Weights of a small GPT-style language model, trained from scratch on English Wikipedia.
Architecture: rotary positions, embeddings untied during training, normalized queries and keys, local attention windows, hashed n-gram embeddings.
Training: a variant of Muon for these matrices, 955M tokens, 7288 steps.
Each number is 128 + 32 x the weight over its row's rms, rounded and kept within 0 to 255. Layers, rows and columns count from 0. Numbers have three digits each. The size before them is the row's rms in percent of the matrix's.

# layer 3 MLP up, 1344x512, rms 0.062, rows 538-588, columns 128-255
088:153132120093137109092140188133136165161157155089122108182095143134096167137198166100127132116109082141111148112153172152123094103122100092130132156147110176165203191123171067176101125153166136107142120128175162198087123134104099103075070086091157200133139129102175146148126120111131077104108133101081061013145170147090141141147112059143140147124118107127110140142109116086067122163172
096:111069163127074115122177150137129117088138161092102104117112084089124128097114079178125045061137140099176057166146140134152143144147077159101100111117111074185160162136173136127131188088112096146135167132167106147112103182120144220119158161155155129099105101169144094171144142156122160109156151151136148162146127141150136210162063154071187171122119090166139132131130157117107105079053
103:085161168129103098128126123104127121124145161118180165121099089114103128099101130196066154106106134183147111135162167074162078109101161090211076169112118114118126103191124119131128146165140146199090129099165114152109153100080118155115148121108122081124139186106140142134157150144156180138140116116161123104154072106130071081141110124135156177205079082020114086139129120089165116140162
090:165106099130087088147138133136105149145144071123236138164101110117130095141095111087106133129127113131146141072228115135134110135081168121085158124089085095093107146127135164127135130079147111087093024154147115103169113177115130134140117104144159203049112151151125106130155067110136146044146157085119108138117190112015103141138155072092140164120109059070123144168127150170160171126119
110:153158161176142085190177146141168118107154147136123199223119127158128053116119201106114143136101135110143128135170132087176070131157163081122116097136157150154161151127090097163152173109145122171114162130176114161154174119124164075109166155160150069134189068095151136166060151091151128121155086165085099142139132150086135087202159139123096156125149211127177163121151170089118169156083
099:099112116087144113071140128173166174126091122159119126145082114119087108154088118140141144135126084137141156093129148171103131098169104077094104100090124122145159131123151155148063143131134108125103122149113131129180158104179130142101145112159104128111113118103147186100132171181101093102139098115096106110132151145160112101094161144175117134133169156087091119136084123129114161099105
100:119142175143127079119144177112136180112083162115131136134135194123163066111148152154165132136166116117101136108172141150136093084115183142135176110121177062153129102070109125107142203048123097120140127069118151089113076116113067135159153167141132154159151118115200149107176103120110082135101071124154106165099088109187114110106103164143128143162143147191104200080077165139158077129104
086:175167157132137154124089131134116139126165214168132177146106157114146135113161185095189151132123167106123107212139156133099136118082145145050172131115138152156126048075100123066064176121131120122099158107097127179100127114135205087139157086133132124145172112072088104093138122126165126132156161098175180158115165170104131136141110139171144171106181069099104126099149131170129185107136
084:110094132162195110143127161105138112186126063155100147116095117118149080114181137122169172115137093073102088157146187079145097131138131127149146136115080150156176172163126124181166115155114164146146121152054169130148168119126092136172117134192113096139133137093139108088114162098080093123140089131135147166126055162128120092103171100087123141195119184090154134127154082090167146123122
090:105088185124145145173111106169120180149105089132208137167114105132107080163095083193126190128128126139152070105101086119162109095110126096065137118097145192104155141087118200070124152123137084120120180123150113123146151133127207168178161059203154131115121134156142120190129148055159118113117066124096092149102083155101131104041093082130105131114109158144107182183116132091145156177147
101:148152150151125120162147104117126109095233127142159147186129127075124161181141116179118076136134132162099098163115143133078138126153150139176115139147143103168116090139114144157131193094154102103135157155172144123108091104178128127120110097133134152124129153128172131140150172131148158101150104063123113170154090149157123098128132155132170089076121099088203169172090177095201074155109
099:104121074089113099099132104131102101106093068148077108100090110136148141118141098124070098116183167128129158128165163126162096166137149132149138154117098140144102108208137128131141138125073059099112058111131131162137086172170097087120127167122139185123129109096122120149116141113117143109084153112130089170114137160152146135147087137216091154166163088155150145135152069182150164063083
097:120073104123128075163057140162146176159091146105149109138136153160105150085084110115109108175137075148127099132126120148149133126174125196100158141200108130110137084122089136152138126143164114066133160172107138065104157135088117117125113106136100149094138106175098085160063187154134144183105124111080119130142064135119163120134123145135148154136147159138118115157123111158116116200101
088:119150116119146122090119074130176090082125171120116140123159205131100041111133171129159120114120138118136113107150102081185105155099116132192152116089147143195101187151129104116121108138118179133170181169184128136109072111093077115174116172114134141119127156109110100200114139141129104104118115166088127168159112186128144101088167080095190131142139167143050131147102109172099178073123
086:140113112163158112133139149140117208115197136118128134153064087060091157131122130123180092107108128126100100192082148173189095185155118102148138155140132110091053119151160151143154134126149155160121151148127167127160123140129174130136137117074072114169175127124083073152119126152074152153224083155118116111149102115215128100132072159122117185100158116118168091135105090154130141107133
097:148116113118106172159169094114136196121146139179161172093110135146177094096147182060099181131189141117174087111056181156101128189128096134098133086130128123147188148129114103124146150229110124144120128122139122226150166174161128100109158116056075153121157151143129116088136087099104155113055126058155112191132146177049152095132156175134089192063167082103138134173121134146126124115049
093:125156147152114161118117108147115152202148128139126142057125191073200131164141159109156097128144141110084186168111137191155151153108126132117087137119181159197137120111135052122122177104151108141124119167107088143121092128172063097082131132067090138174139135124154135101134165192090137121118139114126141121117054148133144123120103122175133163083090113112137120088135119102145102122139
104:107142120143120115129176173165193097100046106144086091108122097122067143120130073094091160172114178103133126096181143205126122081189179158140148038125123068122078106119112110175093079051122109137156112105167103129145137129153115113115094110115095098106172201094132142143117129127118114100093068217150126163140106152120173149147125113129171171063146161112158097101139102102145184154150
092:112150062081141155090109118143110153180121141131077092159122052119091120150172107162072088130135159138130126151109115144125146095144101141103188161129093163134209227146174162136142193180084111233133084104103125204069117125119129105136072139120054112201187101155093141112212132204174148129197116115115098156116151153156183109150172141144104109213142171142127144057125129142080157113125
123:164155139150124088044119161108127139091138114113138141125082111143133155122094191085152137155103152101110116123168147129149152141115115113082170123140046150153182127073067126128129152081139115125135118178127174144108100164133144109118070141135118170084154104103068122178105145168132128171106009078098109104161143125178124145154142185105112178156115101141150136124149095154139132070097
094:137168189157150032120127139135120075116129107084146109140178187147183108119132164107112194118104074112156146099179097143142058139072147106121128080098153084100113170098136189180167155105107176168120185128146092126139102091161240151143146137128091141147154143078134119120096129113176144093092096171148085145153094095123116094159101126131099104107155145144139144110118131197138224058181
084:153133066153092173165125122151159109115188183115049074139133141140149153143128112148097140099125149083130139168134114116067105130117144123117140137125099119134111065125139107157125091150123093110095055105092089105165074088109141150157212096086149101088096097099111169139156109102093120131140116068141125100117137165167116153137141148149142126088135152152119128148182133114134085163166
096:108128134148136107107131188080191096148138119091148149198108103138148147150144151111160130090111138155150155114164117215126100161122120093155170047153146114104117100119130137152129160105110149135247152118194187105089165087181194164124181165136130121129145094153170142085148116095154096069097151149109150111114093121080128057067087133076084127144127177128129152147105112156100100065153
096:121144150139101182096119122113180174120103083110122085110125123121160185168100131117153169154140118123152154114134097145132059128168126114140170109138112169100169149112138125110121102110138098138173114106134102134192148129138145127078118087145146112140098144147173117193077144141139094144073186179060168165112102110162135076176117154073187103131182141114134024140094137145132117106126
097:141147096150122171107138058142163146136173113126130113126092137059104102164125128125146146167135136113165147154130117117164147192164119102108128090058087108147121201178137120069160093132132066162103136119085155168123124134152182155145184152173106112115154136124100143145141100146099106117187109159097134143149117163161127165109120113144137149206140133075124179137164139124129137159158
092:109109151148120141138186108118113078119237144166100183073147107095104118109093066141083114083142081162076094118157127097119171137142139130177162154127129141114064099152129118136127122111147157096098050129140112076098085104191144120110151138102141165132180136129110158155157110114156156133126134098119123138086211100114123127154148188122092096134131133166152123139086097115126120142168
095:125057151195127171114134090160108057064122132088134155114100147142113179100107093128108097158142126153104172135134073100114123128063108183154158118155129156138078098107083076141062112031144079107117113115089115055185109074142084155136082143165110069181108121136121120064124129150111128100173108121112160147096158120136105160128118128120134111152107079121109134088160155084102143116096
114:104153110090157127135099099091126160138191120127102139074119157100114127093083083130120110070206091104148092184084139115125115094123151142093162111067154091171103194074143103149104188135089098122134100167106147169037117116070138123175147112142085182115119152143168100164086166130073128131101136182093098099153147167185145212055132091132117092138084128121152151137114131169120156149142
090:144131127126110090104106169110196145108173090137156151094101105151124138143106122164072135101061130147188144150110131137147176117130134134135077121143167155100139117170122136107077106114107133110168153097194126086126115091133133112102179091139142136174063140144145046136113125117093179095154090140213161158147151098140122072214079062182157113162120145141079098144106107141172126103134
100:172086112119133156128085123159109119102113107089151121103095120128137158108083163128073115122094095127083081166086149103138101151156149118160096159133122127143126159114152164122121112114139167114172142140167130095132141156185110141149130094145178107129129096128093074174104119096099108116146107128115188156140153166154135089122143096116118210106111160106119145084092191143092103097128
102:086197129068157114103115102136149141127130149126143115122173155143150093181106153114179101092096105125108084115159127075142111122097121124144175153099132127115089043133103060149150141101107129079108134176108122117146062105144088121068136094097115138120056151105147161153094142206097121136157069135148138154152115188077116139146168160148141155105157148132150134134106139109177075139107
093:096186172217125095145117090122151155171172107118105096123105086108107176133117135115109170149133117081116111128125132126051135113144107109141171136188083150183147110116157133149128202128102146137216047127115137097100143144125145117143119149158137186096124125151151132116122075134203138118130110064137142067163114106124091167082196126039142130042115107156134134187118076117097139165096
093:128125090104117100114133133101112114142174110111183087140082125109157115159168097128113121116116118162121096148123108150148146083191133155130128114123203132046184179096116169195105138118158083089147189161043061117099207154132155069119107119109090132088196141125127137046064080141129123106121134077181170104132168147091150137112191086184114097094113145180046110096113152128117104116107
090:168146122119122160136069102114123132109120160108112126117089083124092152099131143102111138117099167118056161101143086128200108066155086153111127119085163057133123146150145171089114097087135129141094069116097096169109140160111140196123165102172125162103138157133121119110121073155120126167085090152167117110144104088114083131132137127085133151099122132144118169194095114131127165122142
112:182114144103115089160134162115159069128125116094128143125170095090120112127118119104103130096183134164135124079130135112111089140159087065138169102062123110112087113089132075082093136113074090095183089161082143033114089072115171075176146092157107145099121101094115135141187104142072108152151145141097075160165141109144103159134142132099134114096160131149118097147102154102154088060097
101:125090176163121157140126160153130149084114130133107085161116064126102128164175139155165110088130204074068163076139146127131090113142146112114179138180096092126108135122161162094113110115158137112118144188123179144119193145128111116164176094089179153122089055072108187153134140190161130102096092127095098095141128107104115111151110143069167177104107142199079073159175134117048145117122
085:128159145123153133138112170177142111099122118178106167105151128104166064096110154119136102096062163131192109109097111110117118148089178151125118110119088163153084182084134150125116121147162112162141156183134106117054126116182111145081136125093131143178158078117165069112099140145098179133139124154117152092149122077128162138147082155066083093073084182190083171104099097144207058132175
101:209132112172104086123091104118118091092084073157145106132105141094092122172083121089146120154108129154143158136174130118149093103186155120149104153175114065144114120174045150165137082180109114144141134123158116148121142132096147151143136136095181161107192201198116116146132178137096108037142112108083141154185147111098123140101158134092083107141099152131163167146132156147146081123142
098:093107123143048118088082173079129140141119156193124105149159149106152128144113080112101149133085140094119201062165176093150172122140140189131165120180121176130180192121121151148107096181162086113096102163124125112147120185174125149090135187080149080098089119091152121110117118166143103108163144102103055090108119126118109146117128092115132156151129137159120115146136168110111179145066
095:099159125083183185112112187136086101045115062098106113137133115143083075122158127135190094148118129149135185098131118152180054154134161114160167123074119113127163120089088136135106077170124134143156158088189149130148121084117125154154176100064113102082147162094226139132135147154100166077096152114124131100117168178155164097132122160081133106153110088082114064107226108109152118085114
097:150140190175145139110131136148122137172139211176094166085110117195131056087179094183117095125109181142155152058090133133169142164140172136151146127113131122155225150165198118128132139118146161124118064111074136115138137122134088088137126056105118098100126163182150128107142171129094149087053134148091131162134143177081147101131099112110046109182146092127122131127051122146106143164141
092:141190167081137145164084122130143229091143054128150124144133137198124110159150128146123111136118090143138094142185164107105131168152133141139176141113167100168126157127143192162147145141174143148150097128098181172128104168099048163134128117118147153155118126126083098094118143104060140117071116131129140174095119117137137075128125125136134112181107101165145110178158093145139117143143
095:192123166144101155169145096149162122129120115085127156175152181073157095140111190093145109143165116165169129114114107164152104149113089162133113097149130147140147119136131068147132109069116091151077132156114130162098151096146079153127117135085123142101159120147130183189148088124154130129103121132105126077118173119094103115048098145148093136156142183123161143141164146149081121104138
103:123098179076139132152095149114094148094133103109112108074139096187169070109149096120156112170107171128151133101135138132167125117106104111154126151143176116128163145172118128090122170145103133079170106118153171098164092173138204128134175126134120100103173188161137146120156106088120065132103064165072091123114146130189148093135123163124132102157151150112122145110088133136085118149135
101:075119144068150138098111151173137156092170111137107155115164119115148168111134086114159168174101110143123147120177148103140123076045175194123129115120156124083120129141158111118127140091180141179158162089116125168127153090106144115129096133169081161154123094131022121101123117160082119136173120137139145101148155122148156155159125148118161162132110103141145144095166165135197103113150
098:167023086096076132086160186119079149123150171109102167137117146177117124153188139127103101184126123163132094164145195093084145120149153145100127134169135185122128155047109152106110099146139170083109112110115105146107101157170120110117080128127121121155146162129093137147077149161135101143101121115140096125140111156123098162090141118134119201148084099086165180152167120067208141146128
100:149109105134149200078106169112178089174147113205096096091097129133101091122119174126159194070139175089095105153112157056087162191127090075151150180156074137128131140110129125136103181137116081152100094114163099115162142077129137193124096058169125098131146122161105144089117153090081176157115166102210125090154150121034113167156142145115149141161159145175158166136148157131143157121100
098:140153097123130094144091140140174187166113073118138155107090111093124121131143125143118145180170136122164129165145125162154135072140108129149165139114171170110116135121197092145123108131160140133094156148075119141131126147105151222174151123101136128124094128073130106099089137109116155170092096175161117094167102173163089136126149138055158170118142120144126053119129195146127136165116
099:152130096160114109144049113145127149097150130116101108185143134139150151036199144113166073051096133139131122098071093060098062094107122169104068129123134095153174140090181096140112146130029174118110186102095087123119135163097117130110085222111082091144140097135111139134121117125154136165126160128122141162158188099156109133147198123091076143162132106132089120138118115100101119074117
085:153131161166144122108102084229098165186129184150141135118154160146161106180157161127129129113098140145094093114096065165139140145150114102179090140154127143126096165117184091082088152123129131114047113138100158103055086129133088121096127104151198144167121100072191115084081139087144155071122144116189104123113019167178159081076113129098164090094145133124171176151155085161128096109158
124:155121110191128140167174144150070194104165079117111103131073141125174127105107103169157100129117122064102116124184094159043131129127096039115158186123125157134123136119158149088129162145102069147125104139148163129097158081127167181088118155132107131145177139143152155137131153089156159152094184167163098111163073116171154109181098178170127135124157128174118147147094058143185136143160